Weights of a small transformer language model.
Architecture: rotary positions, no biases in attention or MLP, tied embeddings, normalized queries and keys, local attention windows, paired heads, gated attention, value embeddings, hashed n-gram embeddings, a smear gate, an embedding shortcut.
Training: a variant of Muon for these matrices, 98M tokens, 5987 steps.
Each number is 200 + 30 x the weight over the matrix's rms, rounded and kept within 0 to 999. Layers, rows and columns count from 0.

# layer 23 attention query, 128x128, rms 0.177, rows 47-69, columns 0-63
213,196,162,240,165,234,272,190,158,224,217,267,203,243,257,192,156,211,189,173,207,193,164,187,164,199,183,213,129,181,198,219,194,176,162,251,206,194,169,120,198,217,228,230,208,188,207,203,258,244,241,209,177,216,244,171,216,257,233,149,186,186,193,231
204,177,197,217,137,222,158,168,153,205,214,207,195,250,213,217,118,208,229,182,253,213,178,186,189,229,208,171,184,161,179,141,219,216,185,146,203,166,195,241,248,204,197,201,271,198,211,269,157,154,221,210,194,205,178,226,183,220,261,175,134,187,206,205
183,225,230,174,153,218,172,210,236,166,240,238,255,186,163,167,189,238,194,181,244,224,193,177,225,155,179,161,181,212,194,226,216,260,240,168,196,158,210,186,224,204,291,222,207,192,236,246,184,212,192,225,185,159,150,187,209,215,207,252,227,150,164,193
186,190,107,156,187,218,186,227,212,186,217,158,236,207,234,142,167,251,201,230,243,200,172,169,217,187,257,198,136,208,213,212,196,203,221,172,248,238,174,199,198,196,188,213,230,179,202,154,186,179,196,188,243,213,186,222,239,214,229,184,183,205,231,174
153,171,249,162,224,163,172,177,180,194,151,153,185,207,212,187,189,208,196,156,145,227,138,192,168,202,187,180,199,214,171,185,216,138,180,271,216,249,174,184,218,153,212,198,188,217,198,171,182,198,152,255,212,220,239,230,185,251,170,215,188,248,208,170
207,188,262,221,196,133,174,204,199,235,259,210,210,255,224,198,265,173,188,254,186,184,198,225,145,282,154,210,156,241,202,213,170,167,170,228,244,169,246,167,116,254,200,212,213,164,232,212,179,209,194,174,137,162,201,189,222,165,204,259,275,234,188,210
199,231,154,143,200,237,239,194,269,192,165,188,188,189,199,190,127,196,154,196,148,190,187,157,211,201,187,228,174,159,160,212,170,229,198,181,227,181,151,230,228,209,246,223,206,187,177,276,179,249,236,173,220,234,227,254,201,135,217,222,135,209,251,203
248,230,213,228,240,203,196,138,195,201,191,153,197,212,205,208,224,239,211,214,220,196,178,264,182,155,209,187,214,208,214,243,176,228,194,234,211,205,176,235,235,199,249,220,211,265,207,197,203,212,159,221,229,137,186,219,213,166,182,236,205,183,228,212
219,255,193,199,153,185,184,163,199,244,173,185,238,235,201,252,208,213,225,201,192,172,272,177,204,142,207,180,159,221,170,220,163,218,163,165,222,130,219,230,201,218,254,209,182,204,201,174,143,229,228,147,188,227,180,244,127,236,197,199,139,162,174,182
137,160,193,213,210,192,155,198,212,175,200,221,203,186,192,177,177,233,253,217,204,190,283,171,181,223,181,268,193,242,203,170,184,194,192,174,189,192,193,138,220,205,147,190,208,193,220,156,213,200,209,202,207,196,148,191,166,185,175,227,212,199,142,241
232,202,211,246,137,152,152,192,182,212,192,193,168,206,248,233,205,137,172,193,142,229,238,200,194,167,196,221,200,192,170,182,210,201,173,202,211,186,138,222,212,193,181,221,204,187,151,174,159,246,140,167,158,171,160,170,240,190,144,198,187,245,175,156
246,185,196,207,197,174,143,204,149,284,176,241,189,205,193,240,178,207,213,179,229,197,182,211,176,235,212,242,109,208,166,217,166,161,183,237,149,199,212,168,190,194,218,220,268,213,221,211,205,225,171,218,247,233,155,223,114,227,209,249,178,171,228,169
264,207,167,169,223,160,259,216,187,148,147,200,251,183,221,181,143,182,207,203,161,211,194,221,225,159,182,244,146,135,233,207,174,217,189,165,239,168,241,150,210,248,198,218,213,176,205,167,195,160,160,205,151,146,260,193,152,189,204,200,235,240,174,204
213,236,177,174,163,205,187,203,145,136,155,223,208,222,188,232,201,242,172,180,171,187,177,206,176,207,213,184,169,133,201,190,240,189,263,209,163,182,189,184,203,187,229,190,184,200,249,174,198,171,197,212,143,210,226,208,214,194,171,219,231,196,258,175
201,200,165,129,201,238,169,141,202,242,224,223,180,178,195,234,214,206,147,183,161,227,203,141,216,189,182,197,203,221,184,177,203,214,172,195,204,175,182,206,186,225,193,192,207,141,213,213,212,255,197,183,193,224,200,219,157,164,196,198,176,179,170,222
123,239,205,231,208,218,193,247,189,121,192,265,198,200,227,210,217,209,215,215,164,229,178,171,156,141,218,215,224,157,207,262,242,166,200,226,200,225,227,224,179,214,150,210,128,152,211,220,216,241,205,232,173,218,198,173,152,258,183,185,210,178,224,177
186,185,216,246,246,229,218,249,205,266,179,196,199,177,182,234,198,219,157,221,234,180,226,219,224,213,197,213,231,144,229,182,172,166,225,188,239,207,198,164,233,196,210,214,215,235,156,226,200,203,201,164,225,210,236,159,228,230,198,188,182,185,221,212
190,204,209,192,161,231,186,199,150,214,232,169,191,241,231,203,212,192,213,170,220,175,177,217,182,207,199,212,199,216,205,198,227,228,219,196,169,177,214,242,179,230,169,219,202,236,244,200,183,197,201,221,176,201,158,207,148,166,242,217,198,173,180,200
228,200,245,195,210,157,221,188,188,167,210,178,178,199,178,203,228,177,167,194,160,244,213,177,252,260,172,189,166,211,183,212,207,218,255,191,240,211,177,216,208,282,237,216,163,208,213,188,235,208,196,214,192,179,163,203,248,162,188,163,197,214,184,150
211,248,183,138,193,207,167,203,175,247,214,177,198,218,241,203,159,203,195,168,210,151,229,248,175,164,245,211,189,192,228,186,188,204,89,190,200,172,157,168,203,159,184,187,215,173,195,173,228,188,191,224,230,207,233,215,179,254,230,214,203,117,301,191
179,230,166,197,148,270,213,236,153,228,176,193,206,211,206,192,137,252,131,162,170,217,210,207,165,145,239,245,176,216,208,184,250,159,89,195,175,191,135,191,235,164,192,182,302,151,172,212,249,243,214,252,258,224,190,228,185,253,199,239,168,200,255,273
214,157,237,208,215,190,230,215,190,192,159,235,180,221,183,189,265,206,255,250,176,208,233,152,183,244,171,249,172,203,211,211,257,161,212,236,172,184,191,171,225,223,262,201,165,200,163,211,173,207,254,258,200,199,199,187,214,202,158,153,199,199,199,177
196,186,198,198,191,223,199,193,198,182,174,187,219,184,167,223,193,198,154,205,217,232,179,177,159,161,181,234,180,197,167,264,231,214,219,205,130,192,220,182,185,159,181,241,204,232,200,178,194,175,199,200,228,203,173,172,255,165,195,186,180,187,148,252
# layer 23 attention key, 128x128, rms 0.176, rows 47-68, columns 0-63
170,212,181,228,206,264,234,222,198,195,194,235,208,197,220,188,232,195,189,175,185,200,241,160,170,219,176,218,189,199,214,214,221,156,150,268,233,191,194,170,236,163,201,270,277,239,156,212,205,162,224,211,186,200,210,183,175,168,230,172,186,169,231,208
158,236,162,175,145,250,236,177,209,186,233,193,181,203,240,257,223,201,243,145,211,196,233,212,215,163,208,204,201,196,169,169,204,148,211,233,214,195,179,226,225,146,188,214,211,232,222,205,176,122,271,202,181,178,190,214,216,217,174,269,160,196,179,174
194,209,244,171,161,191,209,224,258,220,206,213,226,156,193,236,175,187,184,242,210,212,217,212,180,173,216,166,286,195,276,178,176,250,187,192,127,198,198,197,242,185,137,244,206,159,163,228,251,283,202,229,196,169,218,186,198,174,272,239,202,248,200,149
218,146,211,208,189,223,262,191,195,189,226,204,213,160,186,217,240,208,146,205,222,189,196,159,219,266,181,200,144,182,195,192,218,189,204,226,221,197,226,156,204,228,193,221,190,250,241,203,227,232,203,189,224,194,213,180,222,208,194,205,182,239,150,178
186,145,260,233,221,192,158,171,204,181,188,184,146,210,203,192,151,248,249,184,235,213,131,216,192,225,222,205,165,229,206,186,164,140,184,196,215,198,189,259,206,214,183,209,175,184,177,208,138,210,231,216,142,172,241,227,221,242,215,185,114,170,200,203
142,183,188,150,230,184,231,172,185,166,205,174,213,223,196,228,247,219,200,232,183,212,216,214,217,241,171,188,204,193,177,286,155,164,240,244,248,210,188,202,213,221,180,180,204,178,171,160,209,166,191,190,184,234,178,164,226,210,213,205,220,241,234,175
247,211,174,190,189,152,152,231,206,201,188,235,230,188,209,207,186,241,160,171,171,209,251,230,180,230,231,148,244,135,263,173,188,256,234,201,215,192,134,271,164,192,253,206,204,213,212,215,209,209,181,174,183,221,225,143,211,194,235,230,183,167,154,204
156,149,142,239,190,231,180,204,248,243,172,214,178,226,173,192,191,214,191,150,174,206,156,151,206,194,213,123,197,240,188,216,195,197,156,189,198,247,211,190,232,193,142,227,177,200,216,237,206,269,197,206,214,172,200,203,209,198,175,222,188,214,197,241
159,234,250,236,268,201,225,121,275,225,191,206,176,197,243,192,221,223,152,183,181,148,183,175,222,235,227,264,227,175,184,223,197,155,228,187,227,160,215,215,210,226,159,205,184,188,216,231,208,223,219,211,176,201,180,259,202,230,205,142,212,249,211,196
234,168,185,206,212,213,130,179,221,157,230,241,260,211,140,228,183,219,170,217,178,194,221,172,224,244,224,253,170,215,155,243,262,174,253,198,171,193,196,159,182,231,214,200,209,157,167,213,192,196,233,148,151,204,142,208,179,201,163,215,175,206,195,231
231,215,188,200,179,126,209,163,208,239,230,277,263,166,236,180,138,263,177,176,207,173,135,183,121,171,223,185,219,205,232,144,166,232,175,207,202,178,163,178,201,227,165,193,199,225,210,154,164,192,187,186,184,207,163,178,244,183,176,217,208,226,183,153
183,182,180,157,195,196,208,204,165,248,183,163,188,184,261,205,177,181,255,194,169,218,214,232,155,233,202,241,197,179,195,188,179,210,188,182,177,163,159,191,145,197,180,241,285,252,229,210,212,250,189,185,191,186,193,146,164,189,281,189,218,154,195,209
169,181,232,231,176,175,207,219,273,231,196,208,242,206,228,214,203,234,219,191,213,187,201,241,201,192,212,243,194,277,205,194,172,198,177,209,226,143,193,244,228,206,188,201,162,214,182,156,187,226,149,236,265,169,155,192,241,268,173,184,210,190,201,121
146,151,224,208,189,240,203,216,177,192,184,226,196,174,188,225,223,215,177,200,172,197,229,153,228,263,250,196,202,171,176,139,210,223,212,258,167,123,199,222,236,206,129,136,189,182,251,259,255,141,217,149,158,217,220,202,216,212,196,202,167,238,226,234
163,212,180,228,263,205,151,161,204,161,213,206,167,215,173,142,224,249,198,202,188,222,188,212,246,188,224,246,185,173,170,148,232,223,212,124,191,220,212,168,217,135,180,163,211,188,224,221,191,162,217,205,189,201,226,182,172,175,179,224,143,186,213,185
152,173,191,179,167,240,188,241,241,167,186,186,185,196,193,228,219,223,199,246,174,230,177,218,210,171,213,171,201,187,168,185,217,232,155,174,178,213,188,189,166,210,209,190,193,210,175,177,202,192,214,228,230,174,183,247,229,180,164,188,150,197,261,183
206,210,211,259,221,179,159,215,202,211,216,150,171,196,242,176,213,184,249,153,217,210,226,219,227,174,161,170,152,200,178,186,227,209,217,179,200,168,207,210,180,206,207,188,257,206,129,199,209,212,165,108,186,185,175,221,210,216,220,189,170,197,135,174
152,179,204,207,166,242,186,213,176,197,212,235,173,209,234,178,200,191,216,214,225,230,188,185,231,182,183,209,171,176,177,224,177,217,169,242,147,191,196,207,224,211,163,217,240,228,225,157,187,178,228,197,245,178,222,159,250,224,194,212,203,242,210,194
198,191,230,213,251,194,188,190,257,245,230,208,190,175,203,230,179,207,174,164,200,200,211,152,170,202,220,215,227,224,184,151,173,199,180,184,208,212,177,184,202,213,195,213,210,218,170,230,214,216,209,182,211,154,233,225,198,210,207,205,230,209,182,194
200,228,207,203,153,154,179,192,176,208,242,237,158,210,179,213,154,182,235,203,191,214,195,206,179,203,210,184,207,177,207,181,205,209,190,200,177,197,288,206,161,219,214,151,151,191,160,161,204,213,212,201,166,197,252,208,162,172,210,179,231,155,258,178
241,194,174,146,198,187,165,214,204,195,181,192,142,217,197,183,227,236,192,194,201,171,257,212,195,149,202,187,194,197,162,200,211,197,153,215,199,176,222,211,207,192,215,208,164,216,188,171,207,212,196,182,210,210,240,192,160,190,212,193,152,197,191,232
186,161,168,260,251,256,219,236,179,161,172,241,219,171,150,189,211,220,177,193,158,207,238,128,186,163,134,229,138,177,185,233,262,197,170,195,204,200,138,166,251,187,214,231,252,270,185,211,166,206,163,206,242,235,137,185,248,275,128,162,178,273,200,237
# layer 23 attention value, 128x128, rms 0.197, rows 32-63, columns 0-63
246,194,195,224,226,204,126,177,213,153,151,206,202,190,198,206,217,216,163,152,187,184,198,122,248,151,222,148,217,195,221,220,252,250,161,226,179,215,227,195,202,187,234,196,181,238,178,243,138,228,157,196,210,238,125,195,199,184,206,199,234,137,230,192
155,185,168,237,207,194,202,229,209,223,246,187,206,237,170,183,193,184,174,204,243,229,169,198,200,204,193,262,209,242,224,163,239,206,266,195,265,263,177,169,188,213,149,252,199,144,181,212,242,242,259,193,178,249,194,291,221,183,150,202,155,180,252,242
211,151,212,192,235,120,153,218,205,162,208,207,156,140,152,219,179,154,171,193,238,264,169,191,169,161,125,177,159,171,172,258,184,200,173,230,195,180,270,114,251,194,148,215,160,202,163,247,140,266,176,206,205,183,176,184,224,207,217,166,209,210,208,187
195,192,205,227,193,152,181,210,151,184,189,249,189,166,151,264,204,155,188,214,229,248,266,192,129,238,216,226,167,141,174,246,164,127,229,173,229,104,146,150,292,180,177,234,191,196,158,223,177,250,191,267,246,169,242,227,200,191,203,185,223,160,192,175
222,169,157,156,195,234,239,231,183,207,162,235,252,182,262,205,164,258,217,257,152,243,155,272,177,248,175,150,166,166,222,249,196,206,166,221,232,155,158,208,200,249,196,152,260,221,231,220,203,207,169,247,240,222,290,137,215,249,194,196,231,220,184,227
210,197,182,225,171,234,207,172,193,166,211,229,203,163,203,213,213,209,184,256,236,234,290,279,260,238,216,213,255,245,171,178,168,218,222,185,257,196,221,259,204,221,250,155,203,196,218,121,226,206,228,174,229,150,241,228,200,155,173,182,161,175,162,191
208,204,162,150,168,300,216,172,205,154,181,205,174,206,210,229,216,199,196,200,233,246,180,187,214,193,195,176,175,232,189,255,138,209,196,248,228,139,129,207,212,218,165,131,226,167,267,129,165,238,220,272,280,179,245,215,159,198,213,215,231,154,160,204
225,210,162,191,211,208,178,283,201,191,202,207,206,252,193,118,245,210,200,161,195,187,238,156,230,215,168,212,201,236,225,237,184,186,141,186,202,243,208,241,190,203,166,195,150,240,226,249,169,177,266,157,179,221,193,242,227,238,202,241,280,210,182,160
249,185,140,253,218,175,140,148,150,187,187,178,192,199,232,170,198,206,184,234,190,157,277,242,232,180,200,222,251,213,192,133,143,220,204,189,242,214,195,202,205,248,117,212,197,151,176,235,193,243,236,189,134,181,209,169,218,192,143,224,215,193,164,187
190,195,142,217,214,245,222,244,182,234,217,237,205,181,136,145,194,194,186,243,193,197,187,209,219,217,218,174,163,214,211,145,205,198,256,208,188,181,249,213,153,192,260,170,247,166,148,224,157,196,195,230,194,176,214,189,262,258,189,225,180,258,190,163
233,159,198,179,204,209,164,267,219,160,178,159,239,175,203,195,126,234,218,255,188,212,209,165,246,193,257,213,246,202,247,203,247,196,180,136,171,237,240,216,187,221,213,248,179,225,207,191,134,198,156,221,160,196,232,277,237,220,213,221,261,234,198,160
181,210,167,222,199,212,238,170,215,248,133,247,224,266,182,142,105,203,229,298,200,195,186,246,225,214,213,261,197,221,165,170,234,218,175,146,195,151,192,184,227,129,246,175,224,263,183,186,214,172,157,192,192,190,297,241,245,206,208,183,221,189,265,211
208,218,185,189,216,163,144,247,212,208,167,200,245,271,184,215,243,217,221,248,234,194,273,217,197,225,269,202,203,167,217,200,172,217,253,208,214,193,220,167,100,224,171,248,157,203,177,166,231,133,174,206,231,200,232,181,232,188,211,215,178,253,201,167
256,167,167,199,161,170,199,178,185,217,211,155,211,128,281,187,198,199,186,198,193,177,228,155,228,175,146,217,143,207,212,240,186,209,219,238,150,218,215,174,187,210,204,208,156,209,234,190,137,206,267,219,195,252,198,231,207,201,161,229,201,206,174,232
212,230,253,269,276,220,154,160,187,175,214,261,168,158,195,173,212,229,209,131,206,205,185,195,219,199,146,184,155,208,234,221,222,207,228,157,242,199,217,143,128,182,198,218,223,151,171,257,186,185,228,213,172,212,183,202,203,203,265,179,180,210,163,225
171,198,208,214,170,237,227,186,169,184,214,238,164,191,248,189,204,196,191,193,265,196,117,213,223,225,243,226,186,162,188,209,211,147,220,174,196,220,182,178,150,152,137,209,184,151,179,195,199,226,216,183,225,189,214,148,136,190,175,169,163,221,159,245
200,216,232,252,209,236,224,218,160,200,264,153,231,168,214,210,154,230,176,214,196,202,222,172,172,138,180,199,221,193,277,192,209,135,208,145,181,234,190,155,186,152,189,194,204,129,224,185,184,192,236,213,169,214,151,197,189,200,221,255,121,183,237,295
236,223,254,161,193,195,191,159,204,200,234,156,195,201,204,146,213,166,187,214,231,157,217,195,155,226,280,263,264,260,208,139,217,137,232,200,181,252,177,185,183,206,209,190,189,204,201,213,144,245,251,146,236,172,223,259,212,128,193,261,155,203,149,236
148,152,245,134,197,223,218,231,221,148,178,192,182,149,226,267,143,260,230,186,228,198,257,225,209,196,192,192,174,194,214,191,198,204,197,237,219,100,162,160,212,237,220,160,236,161,240,185,211,208,161,202,195,217,190,170,160,250,198,200,253,190,233,228
216,231,213,197,209,196,169,160,192,190,167,266,197,180,230,151,205,187,260,208,198,189,139,228,211,227,169,222,240,167,148,192,199,163,161,236,221,179,185,200,235,184,229,175,196,191,164,224,175,173,164,181,195,221,218,179,130,194,205,205,186,193,201,274
260,193,231,227,202,171,133,256,169,115,200,185,230,197,277,233,203,204,199,165,181,188,268,158,210,204,160,242,185,144,188,232,217,239,199,196,186,230,211,195,179,262,276,229,175,210,180,189,180,173,189,235,182,212,182,243,239,171,246,167,178,231,216,153
182,181,205,249,211,195,166,191,217,167,229,185,191,170,223,190,211,256,195,162,178,165,204,195,253,226,231,221,188,130,265,230,195,300,171,177,179,196,204,201,240,198,231,223,199,225,164,186,176,182,182,161,210,211,209,227,245,228,170,191,257,176,209,243
230,135,180,180,213,236,203,145,213,194,231,132,186,193,171,172,230,276,212,193,205,156,206,216,179,217,222,212,148,240,195,203,233,232,192,269,188,240,231,244,208,213,174,204,226,163,170,234,200,193,195,225,161,272,152,214,208,168,148,195,126,202,147,212
170,220,171,171,174,234,266,201,169,208,150,254,192,206,238,203,209,204,153,184,179,214,231,229,213,158,201,177,191,250,219,154,185,182,148,232,240,242,214,249,165,215,168,163,234,215,190,249,197,182,198,240,188,195,168,198,207,203,206,233,176,224,173,222
126,223,181,226,226,251,255,192,207,159,176,204,202,177,180,139,215,220,160,274,206,177,222,212,216,195,192,258,171,240,249,209,158,196,233,200,220,282,230,145,92,217,244,284,178,238,176,162,184,203,165,233,184,230,253,210,185,143,190,228,164,218,165,182
194,198,163,226,212,196,187,169,170,218,208,210,232,246,205,223,232,176,219,170,212,191,256,185,209,175,136,264,242,208,211,194,224,226,178,239,194,183,226,180,219,241,191,174,186,198,171,233,161,230,232,230,148,257,184,169,181,244,212,166,192,214,259,233
227,245,172,235,193,147,275,193,216,197,222,199,209,218,224,209,213,160,243,154,213,198,164,214,194,144,215,168,197,196,140,235,202,215,217,206,160,162,143,145,185,128,224,211,178,210,223,220,156,200,156,216,195,166,168,165,177,226,177,174,189,196,181,235
248,175,255,191,200,156,158,159,201,252,190,161,228,172,166,167,186,192,170,209,190,125,210,135,142,181,216,200,202,222,264,182,187,200,227,224,148,121,241,188,234,149,246,230,166,217,210,203,212,242,228,216,239,190,204,201,271,159,232,186,176,184,175,209
156,202,199,175,208,240,149,221,185,176,195,169,167,152,208,210,226,211,217,224,199,164,201,220,204,171,240,132,183,198,175,173,242,235,209,165,214,201,201,205,223,201,177,253,204,210,165,209,226,181,162,214,207,237,166,262,231,211,137,149,214,198,211,178
185,223,192,256,188,209,137,237,163,263,132,188,228,210,191,225,286,179,178,248,180,159,255,255,124,179,256,193,210,196,198,175,153,202,167,235,162,175,225,122,199,220,199,198,221,168,204,183,264,167,165,208,188,223,216,208,159,243,174,174,251,228,177,206
179,225,258,165,197,186,249,169,174,234,239,164,157,207,226,159,261,117,168,162,190,248,115,208,255,196,184,222,177,216,136,206,197,203,197,189,219,243,222,197,193,160,242,229,193,218,224,193,254,243,205,187,169,238,128,215,162,212,229,182,227,117,204,163
185,194,177,218,166,236,262,181,205,259,180,210,166,187,203,179,151,231,193,228,236,168,224,196,182,229,161,153,247,194,284,161,196,142,185,259,194,187,226,225,208,153,215,162,182,212,211,209,184,199,198,197,202,213,198,193,167,228,148,182,241,163,242,209
# layer 23 attention output (transposed), 128x128, rms 0.168, rows 32-63, columns 0-63
171,257,230,219,176,128,183,229,139,191,220,226,212,227,179,177,241,197,196,217,192,235,188,209,202,215,218,233,171,193,209,193,203,182,177,237,162,215,202,223,249,197,151,223,207,156,142,164,195,210,215,170,190,209,266,181,194,222,192,169,247,221,169,205
196,156,221,236,184,203,197,190,207,220,210,206,191,235,218,226,234,256,240,191,179,175,182,224,210,171,214,199,181,183,201,243,235,190,141,198,208,245,168,251,192,196,221,177,195,164,320,188,161,146,240,220,226,138,240,157,224,187,200,136,139,156,196,218
227,183,202,205,205,175,178,195,220,169,239,196,194,202,268,216,189,159,181,169,170,198,140,179,264,233,205,185,226,216,218,211,188,140,232,228,206,201,191,242,232,219,161,199,160,275,208,139,176,224,227,178,160,184,189,234,277,209,188,188,225,174,202,169
171,138,194,192,111,203,164,210,167,200,267,173,163,152,233,200,191,153,213,204,228,133,167,165,245,181,113,194,216,194,210,245,201,162,194,126,230,207,236,219,250,198,211,203,131,207,202,183,225,250,213,224,203,268,200,211,204,152,221,228,205,210,214,219
239,224,149,162,155,135,209,188,163,174,195,147,174,197,196,186,146,180,261,189,209,187,218,172,216,232,201,206,219,261,230,243,210,205,230,214,183,160,200,191,196,218,172,176,220,212,165,219,252,218,224,206,165,230,199,179,159,157,239,219,199,222,137,196
188,187,241,188,198,243,221,193,236,235,205,197,212,165,211,175,220,167,233,211,201,176,161,189,187,225,210,251,195,198,223,201,173,207,183,212,181,224,191,215,200,216,155,223,261,207,199,187,187,209,266,274,213,192,239,215,197,158,196,151,188,239,170,172
202,182,177,182,167,195,236,194,202,203,202,221,198,195,148,223,168,193,169,231,238,185,188,208,215,212,201,192,199,229,241,239,234,159,228,226,179,191,217,235,252,227,240,255,200,196,244,198,171,262,228,214,238,196,218,195,205,133,222,181,225,199,156,195
199,215,172,211,266,190,255,153,139,197,191,202,182,191,245,208,177,181,238,189,127,214,146,147,165,169,233,190,208,181,182,199,226,245,236,243,232,222,157,213,208,146,188,174,221,195,224,202,209,163,175,196,208,168,234,233,205,156,204,209,225,217,157,252
220,192,160,210,188,199,206,250,261,210,146,185,195,208,143,164,206,187,157,181,225,156,224,205,163,177,144,209,186,175,221,232,134,209,196,194,196,161,265,194,227,169,242,151,171,180,227,156,173,183,214,165,169,217,194,234,248,198,218,187,160,182,190,264
203,226,217,224,242,172,177,226,190,236,196,202,164,212,168,156,241,224,198,132,201,166,213,186,272,176,217,219,150,225,215,180,203,244,215,195,193,207,166,239,204,171,178,194,226,164,219,276,233,202,244,207,212,222,222,249,217,208,218,223,225,202,226,188
194,226,162,248,199,171,201,173,226,205,195,222,193,233,198,191,217,188,210,213,190,177,196,190,224,214,225,165,268,210,227,202,209,216,215,247,264,193,179,244,180,172,189,148,258,199,184,122,224,160,134,223,236,171,217,200,155,165,183,229,217,258,194,238
257,161,211,187,145,194,188,207,174,263,204,190,170,207,201,222,204,170,195,201,252,218,241,140,213,219,215,169,190,231,198,204,217,259,214,204,196,212,189,202,155,266,171,193,244,187,160,197,192,241,246,214,213,183,225,217,170,252,207,227,188,216,166,165
244,274,192,193,243,183,175,110,197,198,203,213,209,193,141,207,233,239,206,206,217,178,136,237,214,231,233,216,275,187,163,177,207,289,190,153,219,264,240,218,175,186,222,193,261,219,188,232,226,141,162,176,198,243,192,135,175,229,146,225,164,198,159,209
188,260,177,203,240,168,220,209,232,198,287,227,170,220,129,199,210,184,172,250,241,174,215,181,174,197,230,174,227,222,172,180,236,150,207,234,187,172,219,217,197,227,162,178,234,151,168,205,194,236,170,203,205,200,186,208,233,194,189,193,219,179,188,174
148,209,171,173,215,177,200,171,250,220,154,185,178,150,168,183,226,190,187,195,167,207,203,275,192,238,240,163,206,223,161,148,186,193,215,165,151,207,198,254,270,217,141,191,198,212,196,181,196,212,210,229,216,172,193,234,236,195,189,152,202,200,223,217
124,163,149,172,172,212,181,207,162,216,182,168,225,195,171,249,218,181,208,221,164,227,173,217,180,226,155,150,202,176,255,206,179,209,186,166,193,193,256,161,205,160,185,241,189,228,204,213,222,220,221,267,204,179,178,152,209,202,243,235,162,179,213,187
206,189,211,220,189,249,191,223,269,190,190,233,230,215,228,263,215,221,214,209,239,166,194,231,189,222,183,227,184,224,187,204,209,249,235,163,226,227,201,178,253,252,228,209,201,185,221,202,201,124,196,143,184,196,189,192,222,235,260,165,154,163,154,215
137,135,191,227,202,211,175,238,255,186,223,184,152,228,155,266,240,259,171,244,194,231,170,295,202,137,149,205,200,191,224,196,136,188,152,196,219,174,172,239,245,172,168,132,179,240,194,164,202,173,206,252,210,235,245,179,231,247,174,192,237,156,236,194
225,170,177,231,208,195,137,181,219,213,193,170,182,179,161,181,161,219,252,198,165,134,240,226,156,301,167,222,222,197,181,213,156,168,190,198,245,177,241,215,206,227,179,240,195,256,260,135,262,251,173,226,222,196,193,143,253,131,221,253,162,200,225,182
179,192,203,125,220,217,226,214,187,184,221,176,240,183,167,224,195,218,220,215,211,232,212,223,164,203,231,236,179,199,241,221,158,209,178,217,206,173,218,214,208,213,190,211,185,228,205,200,219,210,184,202,227,169,177,148,203,235,215,196,181,246,209,144
186,174,218,221,237,158,222,190,220,219,189,187,215,212,165,171,199,174,204,220,208,179,185,205,195,191,182,218,199,210,169,128,203,218,218,190,197,192,273,216,225,188,195,193,184,239,181,111,269,202,203,209,228,198,181,204,176,218,151,218,181,251,141,187
224,158,182,236,192,163,208,229,207,182,211,217,244,139,159,178,184,186,162,226,229,222,178,179,169,189,190,205,166,236,157,140,203,171,247,235,244,204,225,195,209,222,198,157,201,191,174,114,218,196,204,196,217,161,205,236,165,227,177,211,188,229,219,206
224,208,266,214,224,205,133,216,253,168,212,172,180,197,178,201,197,166,87,235,226,189,212,205,185,189,192,211,284,189,212,191,186,178,205,197,193,189,193,212,210,219,197,212,217,161,211,255,186,234,276,137,209,140,212,235,220,233,177,197,225,235,195,170
187,218,213,197,213,226,187,120,199,175,178,182,198,176,215,162,169,226,188,207,195,218,221,201,201,198,199,259,185,157,231,195,167,178,236,210,147,187,197,145,218,242,249,175,200,205,195,218,173,166,235,176,196,234,245,168,249,205,206,167,181,190,165,168
206,153,219,183,174,220,189,157,237,197,241,204,217,154,162,204,197,207,176,189,211,194,272,208,192,213,210,182,211,172,218,160,198,286,211,160,154,204,192,165,198,163,199,173,183,189,212,205,182,127,221,209,161,186,186,189,155,192,195,150,205,223,138,189
196,189,169,194,207,168,197,205,166,187,204,168,205,175,213,186,194,176,199,222,195,232,147,191,200,224,200,170,175,206,172,239,181,192,214,139,159,209,201,205,218,149,217,216,208,196,192,122,208,246,176,154,216,186,180,217,198,196,198,236,178,190,175,152
175,229,177,259,193,172,208,216,182,257,182,155,229,207,261,252,158,151,217,172,227,233,178,212,241,225,208,197,141,147,199,182,201,242,173,199,182,194,237,202,207,162,191,180,194,216,204,189,198,179,188,215,194,204,183,203,194,177,195,141,167,171,167,188
246,131,169,202,221,175,216,243,227,235,228,201,179,192,219,200,224,190,251,158,262,245,248,183,232,132,175,172,202,216,125,176,255,156,192,165,183,188,190,219,231,181,189,267,194,188,186,148,172,174,160,172,175,203,247,216,201,230,200,231,225,267,248,197
210,169,259,207,237,217,163,197,228,189,197,191,203,251,208,159,230,222,210,185,225,156,191,229,208,185,237,171,204,204,221,201,256,180,223,228,237,195,178,235,207,247,211,221,215,179,186,198,188,208,268,217,239,144,215,175,176,182,197,229,200,155,188,185
207,157,207,198,167,193,206,175,205,101,181,221,178,224,214,147,213,192,240,191,221,244,192,193,188,207,187,171,208,201,181,200,215,182,193,207,191,248,205,199,172,189,216,231,217,234,147,194,233,238,189,177,267,194,184,170,205,256,172,186,164,175,203,130
193,167,222,167,184,179,267,182,171,179,218,237,185,177,186,211,273,213,193,208,230,177,151,202,211,200,228,159,175,167,210,196,188,182,213,216,225,199,179,213,171,159,219,239,216,244,196,280,174,208,198,207,203,277,214,194,198,173,203,135,249,198,190,189
226,188,150,218,215,222,208,200,199,187,216,198,168,224,179,166,185,201,251,208,181,202,232,168,220,170,220,207,278,203,195,232,126,206,205,246,174,193,198,174,182,249,212,217,191,207,266,168,226,252,194,164,199,179,207,189,172,207,157,208,143,100,202,227